{
  "positions": "rope",
  "qk_norm": false,
  "bias": "qkv",
  "init_std_qkv": 0.0361,
  "init_std_o": 0.0,
  "lr_mult_qkv": 0.4,
  "decay_fraction": 0.884,
  "steps": 4422
}
Each number is 500 + 50 x the weight over the matrix's rms, rounded and kept within 0 to 999. Layers, rows and columns count from 0. Numbers have three digits each.

# up: layer 5 MLP up, 768x192, rms 0.217, rows 200-231, columns 96-191
# down: layer 5 MLP down (transposed), 768x192, rms 0.22, rows 200-231, columns 96-191
up200:448497458529507500553400489518475463613482514511591529482438521520478475589538419617474616427474509546468454495484505509504472475473555491466496489438576513566489576475509584474516425539444484433544456439431490521443439466547446512514421514533467448465510465576506513484514521429448496569
down200:423570552397454503526529535493424456556474535431483483496425491535453526596466559516477596485499518436463386589426518486438514497509531482514404505522508565611476501414469499478493448496487596403499470455475432521560520362513476521486522568450480500494513478596470496468469538545551562484
up201:486535479508520538541528548490439537473533471622511515501463464501436612543553526570570524532434491519447491453413513558571421471493527511436512451439500481521476520451445558477543482417540526560363502493567562559527490391566556478600498526499531429485491570532457519512487498517587594458
down201:579560495446546545492456522492467511444555460535667439431470479458579504471513506445551571483483455491465530537446514552507453507494560578514462478623409519530495533492458646499425479498479463497438505555530461459463445421494459558542568503452627485476486455552457452492505539438488494460
up202:483476502447608557457415429436432515455511567471519494408447537454570455569533526441460529481522556491525515350506575562442439502448452527493477511495513444486439529499469563506524477561491507513427570465507483546493459550557405475518460509363433507398452394425490485458411426359531541522
down202:465610567469504496544472511481496454403650494513450444515645507507462506457485535407558577523481451515487515412510382428516555503424526595501448504360545524634428540477555477421445512496438592489508578508487548493449584524489458445464429586489438420514564527443494521479467504532507361500
up203:486452626568469485485550455599429455507451486559476489561488566491595477538473493502557483487466458483487443461575514525507576572523414444482432576485482549491540479466472553418465500483582464479492510436505545560448528498485517533419482455518545555603558424408541460535579525479516533581
down203:506499535526523409527416576548551540551468459498485569464573577536475436465518470534506446486428447468567469497514446507524563492561538482515503517405475507524560539531534535549543513517516453504431435432497541568415564512489527386424528451493443514650485501449423454514597514498343563543
up204:526465509538437485475473477470467568465514514526564577555518501493543455454516370593501540480603569571477428491488509492478502474439468471491495530589455465492516470475478607549502559504507522519489488477595543500543454463399584510439490471551542560494433491486436528538452557536545433550
down204:597548488564433476582531515476419492587511504485448618476554501548490532480400541540477615581495557498478411527444490555462554455490516446452467462504530494507540553422537536593482583528415521484495427463533500486562550522377483538442445500519439537501514456515483519482434517436573434504
up205:500504440497443547566400566570541456524543432537592475475482465595590474443431495434445440553536467495470521478534414509531527500502570518447409583531418563488457476549528454508434504503484504498577490493559440383577511570606425472542556448464475520489519470521594459599508508478486553588
down205:488629390453496491547471523441446508507551530429569455469450483483487520569519336488454446426488479430489551430527457463426491533533531594413429584515489466498508435524432454551524445477509488475481523555612488513545661581476494548568482537462614502542501529500573446546538441448471590626
up206:539501550463516499515495479476513558529566541498524507437470431498491549433482509556463432532436522456509644447475502405513502425454457464538537488510429411610458478466464490577536432400518552464564540430554470421567349510496531525489518547494552437448543479634492544529399466552491447538
down206:522512565497515432501515559536500475513479468526439476490529453510479499480496458558412498518424499458473550522576441566361400518509514569455514515496514402514395447470500519513429522533515543457491613503548512436587502520572545566464491517442470483534422523536502544516488433535444486534
up207:508512463522492563652653465568496429570484461516533529537428486498545407433452487522467443548519454511470454405563517434489436506407459439526473477432389543495580459573462543428542539523453501440445491443540569447557578445544462475558449531519443425463578551524529539517479559548531492496
down207:589479547514517409492593431441503456479591444568466425448460482523517463494463582485473383567524437545538579368573571404391439503521441513494467518373461536477601483575471499359611523468578421392459491487545591513482600510468447540624488500552534326481449446489510520482436501514555500571
up208:462461444527508467522498530375407558546633507533467448496530570446494606518460499511486549532435510461529547536453489423515503487473541519566502543480552489559413517482508411443601528523513579521435484485468551479540587422559465509480424530513506413507436563479551543514401467418503478459
down208:576370504582509461413574567511560435531471430599530410485331473482519520425476485508557569502505567521481512527510542476489480534591429551485525578434484576509561545470510491488544471511571471518505506512484437586534525535497417523491555480458449432571560426449496493499479519505526490523
up209:461539497478534540502460504490565433508492489599452591475495617526414440530545468506456567425516441452502521559465557451530477523458500482497491387559529590554393600545403578545527484446451454570412478522534458456432532577514443326495511553455507572472540490498505511497589392440485481470
down209:508525452506522528500523445489622513472486522539364499634480495492556467549562555445459532341445441573498519491564585458578528472507479480502522509457545515434478467493512561458547508497499400571552469535527544550492535533517524486450503450532545583534432464608469487522525590547486558484
up210:541631579494440535611533452469453483486635410444584508465511500496528480497452560439558516483538456487548463530545547463444506520405473421578537439555507498412479497512432478458541466449480530479617488512529509434456475484462461605485519559552475514460496439429484406561504541468427495503
down210:538570541460497530543608516467475479501412537522442471541476484591531444457493577548468545525516478552492422515599418505478463549459432437468591473500486538416514518477486465583588533391621486493457482527444622519498517557541442577482499539477527506545462435451536493529540523502484476531
up211:419463520507500592566575531425516538592537567596498470482515538571510477540556510547421503463474493446516532465510549439444542499539514534563551578481457467494544544475696583529531490553394520604541474489494532527488545555418478424572438509516431537484440432388475448590543636539450509591
down211:499494510519551460504489464496507466399457477577443531473490556515475532528548457591553588440536513460514462519568507526578514469438478473583500452528497498507378568348453448523496513472394543514483511526450521379390516387522442418597431514536670499576482520375462518445430483511508545433
up212:485523481496414528455534445437560552466517489458548567468534524577496501507492417529550439458502519538496554522402498529498480588471457441406602457520461520526435560490484494532406444461540529478422507495455501492495428540503496532510434418453519505537426525595465535455517582552547606499
down212:500449533503513565416516523453565465477560547504552591516493476545550620497408563554484531589490521541505549521371491501516436537541435549423506528450492446467554507526501572486521372449496414398491495564490543430588516503509465487493510500552494500511451482479536467451551528456432488519
up213:466537555486435504516502510538413499414471467502511494448515572544559476484468494601539495496550455469460574627534479609435371509507490553523446523461432514400458544506504485495576571543484512461618491421534430591539554515542504487433534567463440403475577449489483533581483462510437463450
down213:473524551504587436541605473472431430502467499497502511462504477487421503445560539537555526568510628537413491509459426444548449477561545528466517440456500451535509516517632435489562519497370516421558524482568488564544522589488442528483381433455478552474510496471485416449571551416582491464
up214:526546507522523542521447477492504608581380544476534461490474520444527523418424455537500467491520519459586533469498565423462490505531553472501541551491455408558491540543491487497481497500535547502461457530462586495488464430448428420460474533479499537538493574587574484419522537495449500469
down214:476487526513477427405502460499549476510439531352498480463511454457478548535491573515465544493525373524527533545452574473529520436496541483571462482454570476514431485534510463469387444595531544502463544444466557446526512667508532555407474480446455487498505516461486473487378387530579609555
up215:565497582471450591449553547489515551418434516485472454504592526512517454430511463575517496373473566489444480368480578458425616506425608465467457460595544475419488520540554450459457501479477554551488472492510556475469495470579606474511487545500479386451459554465458495530474483490620539547
down215:526594445504440534636493556577489451489481453496388473519562384569440507488488445519444516455505584407456485569494495503570517425533479485457463597492469493471542457474570534535417507453551522533547537512478519539520508553522516522455544581520599507516464526546424440427482466441434470535
up216:471489488467519480499551553520516498368452342484550422576522533488472490450382408594430476515496437475511520481499518526563539526467479441566522489429546542571550518584494470478531465472441426493499591469529456477495403474505560424531539518505479439501491441439425466498467540497449532513
down216:440490508599559503448524496489497493489470409452538441459545587501474455511433494589515540521491513536524494478485482492436426530518430556512544541457485455602481412509466492475526476538455466498448471505476477523458448503497435530450516471547458465452464408499458463471532500540495566535
up217:553504553451513504514362482533509585413517475513532462451612578698517407567471527498511568464430462510508461492477428561568498406438486472610548455522399408453481450564556470501510466452588523541541548459561526538355500587518547492540452535446449498526551513495461489549485495490402488471
down217:515497614465517440498452480566537550491479504515501599455533545550574464593411479449519543575399535483480456519397457498455494473475445531603436497544485403469513453528571428489483546438498598580511488507559567498466555523564459397510451530514459447516540552498428461512562550546396523346
up218:551396556492421471587444495493484456508424547474354510559599510504545435452485537456506534565533478502430442515504550512462619445509495492547525486476558378491481383488444561474523441492480503443560537454492487505581484518508557509517470447452492433589547450460442594437493447494544487455
down218:592444598437390511515592472458526476529440562463487464397537455611547402517509548441515493548577582391544468504497551451512481380541540486501606562474492481457459546575488446486471495538561642485555598526533511482412452531476609527387495530489559506518506534576502556438465430509505571559
up219:484491429412461403576520543417541584481504448483447538530420539525467460485525464566514520471521473496614468535393405545508526441493474503383469434541488425484358444552516617475452494544543481504477485534457549459405502423596503508590450477412507471457599532413575488471505465465464404433
down219:488414456548444415487428535439492483464454495580496574498496509521457529503590477544533553532466566489529445600543444569568492504569380551347531431428494432372474446509498581468506420522499551437496560507529514436540523561538417503526468401455571508561499448539478610515526470492481414416
up220:370547433479535503474500459575593634474448505580426573503497433560555527552543503606517521447520489512529460540506511540470451511389501440494397378521472511445399434527505481554531558516515439475453385450450542439443487564536544461476458436467558454511614505451594539459455504553568427570
down220:407569468464520558431572449516518525469451406539468584553415415429456489420555459528592470509444506523453519561471581545593499584501523495455515490603438503538517516455356450511533552480424397495519484457563565428549537526556481399570534449536605380474592525542464485482572552513559500523
up221:554454522580489516534463483497484439415523537474512528520561573436562556396472466526476502472493538503479458556433527405450513484517548478486360467536534542493488454487471517492502358539526522507560574512573432517617503565459533529456480510570490511496518454473434461478449499528426488554
down221:453412507447473515553564404368468418492554454536467468571424564502440433584537511488520510523521461439502590474511520489489481467406518504593602454557419560488495449521514521479467469546490445494545525520531507544423439392526526451503471499406484473460497476544528619532499507572558418497
up222:499435442537488585540407571521515547557382441486481498499441489511504558374522445526523531499623462589471499523495520550455465606415422553601513496521545514501577518423471460504530426464412532560567457466498480523513536488520502356592597552544467536594563513538507480587469478457457485523
down222:628562467509489428592567567497475457542487552505536544561494491580515399558442499456439512564427457612426412499527387475412523538465515548492471468522463484587500479560640537510480509396605420500446489474497414487547488444504499635553576486433461544473487557568443570542433515530471555477
up223:475500459467497548555437539456519518478528479575518520506472519569584506615396494495579459552460568673479387505542462531545589502534538452447507492447515501440438481538441443492467500564573549557572504507503462493428524480563511477550561533499519464526414475507533510445532342531537549592
down223:517495493528417487554465492582610490519490549457393474480467510503532524472505532446487468570503463499550535557533568474518499482558525476493543550477511514502514572529554519478567478555535503504412537479496472499472535459509483529502606581474357460541438508427439522505532509541576480531
up224:467494493482468517496464508548445540453419587535589448471536378509559491448481476479530509515493566420487491567447506462485472563532479526500464471431450472521490503522452517569515471501498542524498569471512489516526514485521482426477536456531508438427607473506451471491494477470409505498
down224:437495454527471541522537520484503463517557428491534543490551474577506467556605458566521530567540476498541486426570513517551549495459548513578465528552472515397510520537450462436448563525485502419551519483536534549577540592437526504495567489485477516478467520461597460394455524618590357514
up225:511502520457512498595562482508493553534536577512587506402486515499365506516519501606550526440489395526532455517514532531396446505501468537509540348542515574512464507458484554522444518403435534488449560655467468483454481432508490448557567508575486590573527538464501553481536466595378432529
down225:532487480553483413466445463528453464516492570459495464503575522443517448464582540454465566519536499537464470580519518523444543424533533554463472536490553459433595608498394417492576519545421406394600427338489557523434541528450380522572442512517483409525514438516494452503372499452472543494
up226:512452416577464419552532516532468578549483439422528558583568546533433589435486497572493510396479475538493501482463585602573613592452542546497484498433492462558489450452478569416489473484605567530493558524507567492459573578533442629498588509564456559539466519526421429523527475635464560488
down226:459570423494466449580547533428457498552496415509497498453385567520462470515498484534403496422547603512486466539556648597535436570400470488558462492631458520375546391618444433562506564552518425542509482474546456489524445452480536512470395503448446524435511441492572529485477442532434542449
up227:473459450543571470574498475455421426574483518540397414484453430474466501553440439474499539538465524504476449466449438492375435520468548399487507443393515485541499521546523541528428530605526458509482555419528398507471572545519445382508445535507488556464443453461485471516454533554512435528
down227:515490533534577553489450576460505540432510533585500478479472626563568453492517463385506459461537463508509422572527441431479525448444429512481582467520540541584583518460485497570546463569422484412500592473473484475461493537571507519476470549483489580549454529479528573490528452470543528466
up228:415487466592523559544508480469433522573513539569464539488486487461539527447591500461471522466526562509491514523506494518600440491493447430546532493522422504443482571402448450468415573493530405479495539457446448532496511531498399595516478531500492445550463578522489581433523535458474546470
down228:554451495506466490498480624547497447461481423435440584491523527376487576535471468518424562461420403552526506506505522511404459432560447523506546528535460483406503439458447448445500444549548472495466527601554462504532486472459454509544462393483518472497463524437491544549516524577555469437
up229:490379523479554441524459574572487482579485477539466484478499490504421517398481551554415442525489442492416508443556489611492510585519459480440546500460542508425446589460489479485424450559594482470404437549496446491573500551432539465438498495509441513483481524524459461596462526561487529489
down229:468520521492548461486445399475530492571512519459377453495457591518518556450537514532534417489600414471466481521433461578486499569580440494550521419460576616477473537448544447457526378506507530371556484567516501408383429609585486580487457608443465550456478505488489513486483502517444462608
up230:449454546385569539576513458478525580442496513490540523475445502492524523506415506498551543475553463534434545441456509506551509576452493493563536499531482539463453495510531560507514427558536531455519544517570479509462581605526469531496532490485473510456551624558491490665481554463496525464
down230:434465541541558528461530484488551555515527483502437476564590486470484480482507492499433451487492509491524472498465402428447482465525522532485451506463521514460459571474476501445492499545441526528506522474530532477446532478563495507500558545508528500579405483483487487454548483548502479488
up231:544496456550453491543528536511478531499469565543598509439529539505491528505553475515487586463383461536458545561518508505460476511469525391483458505504426555609461432522461535554560487536425407464487469419523512424506461672552487494511468492440598464466527515588528530462484370484487490536
down231:582518534555505403519524488427472482590495361463541506436458556522501530509475502532466488596498450491518509510600490462487539478549493490507467537550536525573524402375538567431533624586494438478479380484523483452558480532521483532566492536480587458525566521426535511529475535488537478470